Weights of a small GPT-style language model, trained from scratch on English Wikipedia.
Architecture: LayerNorm before each block, rotary positions, untied embeddings, some layers without attention, local attention windows, shifted keys, gated attention, value embeddings, a smear gate, short convolutions, an embedding shortcut, capped logits.
Training: a variant of Adam for these matrices, 4754 steps.
Each number is 50 + 15 x the weight over the matrix's rms, rounded and kept within 0 to 99. Layers, rows and columns count from 0.

# layer 5 MLP up, 512x160, rms 0.0714, rows 307-326, columns 0-159
30 42 19 33 64 43 60 39 33 50 20 54 47 44 73 46 38 64 71 41 31 33 31 51 62 26 65 48 43 39 58 63 57 37 55 65 62 65 59 53 28 38 74 41 64 58 70 36 33 64 36 64 02 50 66 16 21 54 44 30 84 50 56 40 55 60 39 62 57 58 49 43 54 31 42 41 31 42 20 57 45 39 48 61 57 47 42 69 40 71 43 41 61 46 52 54 43 80 31 41 41 44 65 70 16 24 62 32 43 30 43 50 45 34 60 83 34 52 67 20 41 29 49 45 60 49 42 59 59 40 77 22 54 88 49 26 69 30 66 51 35 30 68 51 49 46 21 67 55 55 55 84 07 43 64 58 61 65 45 80
37 30 61 20 85 66 52 86 34 59 54 65 41 51 72 42 38 53 64 20 45 62 77 50 29 55 55 52 64 66 44 49 70 58 42 31 47 45 47 45 51 40 85 26 51 37 54 54 30 72 27 61 52 59 23 30 23 23 54 43 37 49 54 49 72 66 38 82 46 51 51 44 68 56 75 48 86 24 51 56 38 13 57 19 26 37 38 51 47 68 40 63 67 64 61 59 62 40 35 53 62 78 56 47 73 26 53 56 80 53 31 37 50 57 20 48 46 35 46 26 40 44 51 75 42 43 45 67 52 41 75 37 46 53 50 52 49 53 45 69 64 00 39 51 83 55 57 54 74 72 43 63 44 45 53 63 08 53 41 42
64 63 51 44 60 40 45 68 27 50 46 46 40 44 49 52 38 66 48 30 39 59 56 60 64 47 62 76 55 31 45 64 42 74 34 48 32 18 51 48 44 49 88 56 68 56 52 45 66 30 23 50 47 39 75 35 21 72 36 58 50 69 02 52 56 52 61 36 29 77 48 31 36 49 53 23 69 65 43 48 47 48 52 56 64 38 68 49 58 64 64 59 50 56 51 67 63 55 23 63 13 71 53 64 71 61 42 27 40 48 70 59 48 22 39 58 29 45 44 14 54 23 49 65 68 63 69 12 68 67 32 37 71 59 36 41 59 75 55 58 79 38 78 55 53 61 29 33 44 52 46 36 51 39 53 44 52 55 42 60
48 23 65 39 46 74 49 48 59 48 42 28 45 80 28 40 49 51 66 42 47 46 86 67 58 49 45 38 35 41 74 82 29 26 27 47 85 30 41 55 67 75 58 44 37 24 60 78 43 68 64 50 26 37 45 84 48 33 49 58 51 57 48 74 58 49 13 79 24 43 71 57 65 55 77 64 57 75 50 72 55 27 36 15 30 68 45 46 53 57 56 50 48 50 57 63 38 45 30 22 65 54 30 57 45 77 52 50 64 57 57 55 33 36 26 43 67 65 61 53 47 49 53 39 99 62 68 49 53 82 39 34 85 46 53 39 60 36 68 55 56 55 59 39 73 45 47 57 69 73 56 55 30 45 42 58 34 84 46 35
55 25 46 22 48 82 52 46 46 72 46 37 69 44 67 37 47 32 57 36 67 25 70 39 41 51 35 79 40 74 58 64 64 47 53 59 70 46 23 53 73 58 49 54 48 35 19 28 21 54 28 68 40 59 42 49 20 62 60 60 68 63 53 67 48 78 60 67 57 40 35 48 67 39 69 18 43 49 43 72 53 39 59 36 46 58 76 41 48 56 49 56 59 53 42 32 53 37 53 37 73 57 65 36 52 67 33 61 41 35 69 56 52 29 69 51 56 41 55 31 51 51 63 43 32 28 82 56 57 69 70 58 88 31 56 41 44 74 41 25 59 46 27 41 91 30 55 55 58 12 34 65 37 34 35 63 39 48 45 55
64 56 59 62 59 46 38 14 60 43 44 29 40 79 23 39 42 65 68 34 53 71 36 62 52 31 54 59 57 42 48 54 49 65 50 31 67 49 30 76 78 41 41 32 10 48 66 48 40 39 61 71 67 42 30 37 40 80 42 77 57 42 53 67 51 55 35 30 13 63 75 47 36 54 54 70 17 39 58 49 68 34 85 51 26 69 45 52 48 47 36 54 47 82 36 34 43 64 49 53 44 64 37 57 48 37 42 61 72 12 41 61 38 28 59 89 44 58 37 72 52 42 45 79 40 51 44 36 35 75 57 41 53 58 45 42 36 45 40 61 61 59 39 47 74 47 52 44 64 66 53 51 58 28 32 55 43 58 36 29
37 41 48 58 23 95 51 42 58 26 53 52 46 59 25 31 48 37 73 36 32 45 68 87 47 51 57 08 41 52 20 42 42 66 33 45 53 63 33 54 51 66 41 63 66 90 55 51 67 90 62 44 49 32 39 54 49 73 51 56 75 40 08 62 69 50 34 63 35 48 68 46 32 40 49 69 54 36 58 21 70 55 56 69 57 40 36 46 54 53 49 63 53 55 65 20 71 40 52 51 66 40 42 70 47 59 42 39 48 19 67 41 60 56 18 78 47 51 18 47 64 63 34 41 79 44 48 52 48 44 34 27 21 30 52 30 69 45 53 69 65 41 36 32 66 52 37 72 49 30 40 53 58 60 47 55 43 63 44 59
42 33 56 56 28 60 41 47 51 47 49 60 57 39 53 45 41 71 80 64 48 46 64 87 69 32 81 55 43 74 34 76 52 54 33 52 33 32 17 61 65 59 72 63 78 65 53 63 63 16 49 54 58 48 49 47 29 42 45 52 66 60 30 74 68 35 46 41 32 37 33 18 94 49 45 66 65 41 34 40 49 30 39 33 69 60 68 52 11 50 41 50 70 46 79 48 67 50 57 49 64 38 57 50 63 29 54 65 49 11 40 49 76 56 59 73 33 21 57 70 50 30 26 69 52 24 70 45 36 40 34 66 46 53 61 49 49 42 54 48 49 62 33 19 60 76 43 31 45 65 43 59 50 52 69 57 36 42 42 38
44 49 63 45 56 44 33 40 71 64 59 62 41 49 44 30 39 57 53 38 42 33 65 58 42 30 28 36 65 69 23 72 29 36 49 77 49 54 49 43 55 57 77 51 70 34 62 52 56 31 16 44 35 18 59 21 56 35 70 43 68 56 19 65 56 56 44 49 54 59 65 42 42 40 32 28 50 58 56 40 44 62 51 43 64 54 62 54 23 53 60 73 63 78 49 35 65 22 36 29 48 50 60 56 26 63 50 41 39 34 43 26 43 54 63 59 48 23 51 63 43 28 80 35 52 54 47 45 90 67 60 73 44 72 43 22 32 36 41 59 53 51 40 55 62 38 32 37 49 49 34 46 48 75 34 66 45 55 58 91
87 40 56 65 53 51 30 47 31 47 45 27 62 58 64 57 41 54 35 51 39 77 24 44 54 34 55 46 45 70 39 97 42 49 38 51 35 50 39 56 65 53 48 52 47 71 43 74 34 71 75 72 41 28 42 39 45 52 48 39 55 51 41 58 51 46 65 36 37 48 43 53 24 64 62 47 49 54 50 50 28 29 56 66 20 53 39 54 81 47 50 54 56 43 39 65 74 75 49 57 63 57 57 76 44 54 44 47 42 46 41 55 50 18 27 40 59 63 49 31 48 20 58 58 46 33 69 37 33 67 48 41 56 57 59 59 46 52 54 51 73 47 42 50 53 53 35 53 57 70 55 55 70 50 41 59 49 73 52 29
65 50 63 44 26 74 46 38 58 65 31 43 54 45 47 55 37 52 49 38 32 56 65 45 30 48 44 30 56 73 44 61 58 57 60 24 41 68 52 31 85 60 41 64 59 34 62 55 45 44 54 13 28 53 74 71 41 30 29 34 55 36 44 49 62 38 55 70 49 57 69 39 21 62 69 58 45 62 57 49 36 47 46 58 31 34 46 39 77 54 59 66 37 55 43 44 73 55 64 16 40 53 50 69 55 66 57 60 32 49 51 45 57 61 48 79 46 33 38 62 41 40 28 69 57 43 82 62 51 32 44 63 29 60 68 51 52 51 60 64 83 52 25 62 76 53 24 53 66 56 32 23 36 50 40 59 35 50 30 58
48 43 41 52 46 44 52 38 60 45 22 47 27 33 51 53 49 83 56 62 59 42 64 42 38 61 45 19 46 46 67 49 43 42 46 43 78 73 71 75 55 68 31 58 49 38 49 58 40 58 57 75 20 55 58 22 34 43 25 42 75 61 42 55 40 51 58 52 55 56 65 41 31 58 45 35 47 44 37 48 42 37 57 42 57 68 36 53 36 40 44 30 43 44 48 59 49 55 59 56 34 60 50 67 63 39 28 32 45 42 24 42 42 38 50 48 37 49 57 63 40 50 32 37 51 55 51 45 38 76 87 74 62 58 45 24 62 57 34 38 43 47 50 52 62 52 33 22 59 64 52 63 86 66 55 34 35 68 60 47
61 52 25 41 29 48 52 53 57 42 56 41 62 33 70 56 87 59 39 18 56 55 58 38 38 58 50 34 71 39 54 44 57 57 49 17 38 48 60 58 28 43 42 60 61 51 53 58 34 44 52 52 47 55 62 60 34 69 65 56 67 46 36 34 59 51 62 39 53 55 66 57 39 46 49 54 43 55 53 51 42 55 57 58 38 32 77 42 34 58 52 42 51 53 47 46 87 81 40 46 40 28 41 65 45 31 38 78 48 37 59 64 38 34 43 60 67 51 64 54 97 46 76 55 82 54 62 33 37 56 31 39 48 47 92 43 63 34 62 49 53 60 54 58 62 48 34 41 49 45 46 50 56 32 46 37 34 67 65 59
45 36 41 32 45 79 52 44 52 27 21 58 63 40 70 40 22 54 56 77 48 43 67 55 19 62 38 52 53 59 66 56 44 50 43 52 49 69 60 32 63 58 30 41 61 70 70 65 48 45 43 50 38 42 40 23 74 44 16 41 79 76 48 47 65 61 73 62 47 62 44 23 37 72 75 41 27 58 50 49 45 29 40 58 83 47 41 35 52 62 45 62 64 42 36 51 43 44 63 63 49 42 42 39 51 61 55 65 47 57 52 42 31 73 54 60 31 75 55 25 49 41 46 32 26 43 35 48 52 43 66 47 43 77 29 32 27 57 56 51 63 40 46 53 42 32 38 56 40 22 43 62 58 63 83 39 39 58 56 68
30 25 53 65 45 69 46 55 36 48 43 46 75 47 36 40 67 51 65 52 60 50 72 65 47 30 37 75 67 66 49 39 54 51 00 11 12 61 49 77 53 57 61 68 63 39 34 66 53 47 48 62 39 47 26 66 39 39 35 48 41 70 25 70 62 60 37 56 49 51 79 54 64 69 61 56 44 48 25 59 77 66 59 62 48 44 42 30 59 49 57 39 62 58 43 53 53 45 55 48 49 80 47 44 46 66 65 60 55 61 25 41 41 52 52 56 48 72 51 71 38 53 63 49 42 57 65 51 55 71 67 30 45 54 29 51 26 39 76 48 48 62 77 54 46 47 57 58 69 43 21 52 72 33 35 60 27 59 23 66
42 50 62 25 61 51 13 54 60 64 48 60 59 21 54 61 81 71 63 52 62 53 82 66 49 21 54 64 89 47 57 68 56 80 49 46 76 38 50 75 35 46 64 34 67 54 13 50 47 62 52 54 27 49 40 58 54 34 49 40 18 56 33 64 37 53 46 58 74 54 53 41 85 65 42 42 41 56 39 73 63 44 70 51 52 64 64 35 55 47 38 57 60 17 37 47 40 45 35 49 57 57 71 49 59 64 49 58 50 39 24 47 29 81 52 44 68 66 46 28 57 36 64 39 86 65 51 34 86 56 29 49 54 57 47 30 39 74 53 33 44 57 55 45 33 54 37 44 52 54 51 40 72 75 68 43 42 33 38 56
56 54 60 38 46 47 51 35 78 53 26 57 61 57 52 54 38 61 50 46 65 54 53 74 37 32 51 39 50 58 66 31 55 81 44 48 42 91 67 75 40 47 37 42 52 32 56 31 65 60 43 48 25 48 59 46 61 36 71 66 55 57 29 34 43 38 56 55 29 76 69 19 70 45 54 60 61 51 58 67 32 50 65 89 54 48 28 56 35 51 49 68 65 89 54 61 49 36 25 41 63 44 36 48 58 58 43 31 06 47 44 40 55 35 56 53 61 27 90 20 62 46 42 48 44 64 43 51 61 99 83 37 73 78 54 25 47 54 53 51 39 23 27 38 37 31 32 32 48 48 46 49 26 48 68 56 43 33 50 45
76 62 49 34 61 54 55 24 44 41 46 65 51 61 46 50 15 55 62 41 58 30 37 82 39 45 61 37 54 93 70 45 19 42 42 57 40 51 59 35 43 41 64 51 12 52 50 29 51 32 53 72 49 43 55 37 09 43 46 61 44 50 49 62 35 57 48 54 56 61 52 44 52 20 28 36 60 46 61 74 31 29 25 72 55 63 36 59 70 57 60 12 20 55 44 62 55 48 95 48 81 51 38 49 30 69 84 64 44 40 26 42 70 19 54 66 55 42 83 24 62 58 65 56 52 42 43 48 38 54 70 45 58 40 46 17 41 36 52 45 43 48 29 51 54 27 33 40 39 53 48 57 35 50 37 68 26 46 35 75
26 50 51 51 29 51 43 40 39 68 36 59 53 68 49 45 58 72 43 50 67 63 34 47 64 41 57 48 78 53 59 61 57 70 23 56 32 09 44 42 39 44 64 55 49 36 26 57 54 39 50 52 56 38 33 52 80 55 69 38 72 71 46 42 32 39 67 51 38 66 50 71 60 66 78 74 74 79 24 50 40 54 68 37 34 54 71 60 60 55 22 47 37 69 54 23 38 97 49 43 64 05 58 47 39 39 57 44 49 60 58 59 32 46 42 55 51 79 54 33 75 34 65 46 48 54 81 64 42 31 48 41 72 80 50 41 65 70 48 69 42 54 33 44 39 43 44 44 33 30 49 66 61 49 24 82 30 44 52 62
76 59 54 50 73 53 33 39 36 69 74 31 24 54 36 53 53 86 69 57 07 73 63 47 51 68 70 42 54 69 39 34 58 50 28 25 50 27 00 91 50 54 54 70 70 66 53 62 33 68 70 61 54 48 45 24 11 48 33 72 83 48 31 52 26 76 48 54 62 70 72 59 44 39 56 74 50 34 25 62 44 70 64 54 61 52 52 12 68 54 60 52 29 55 61 23 80 23 54 08 44 75 32 49 42 44 54 73 38 00 35 48 45 00 65 79 43 42 41 87 69 49 63 37 59 19 61 46 35 59 60 53 47 70 46 61 28 30 10 60 41 55 60 29 31 55 42 45 79 59 48 38 63 40 26 49 16 44 23 50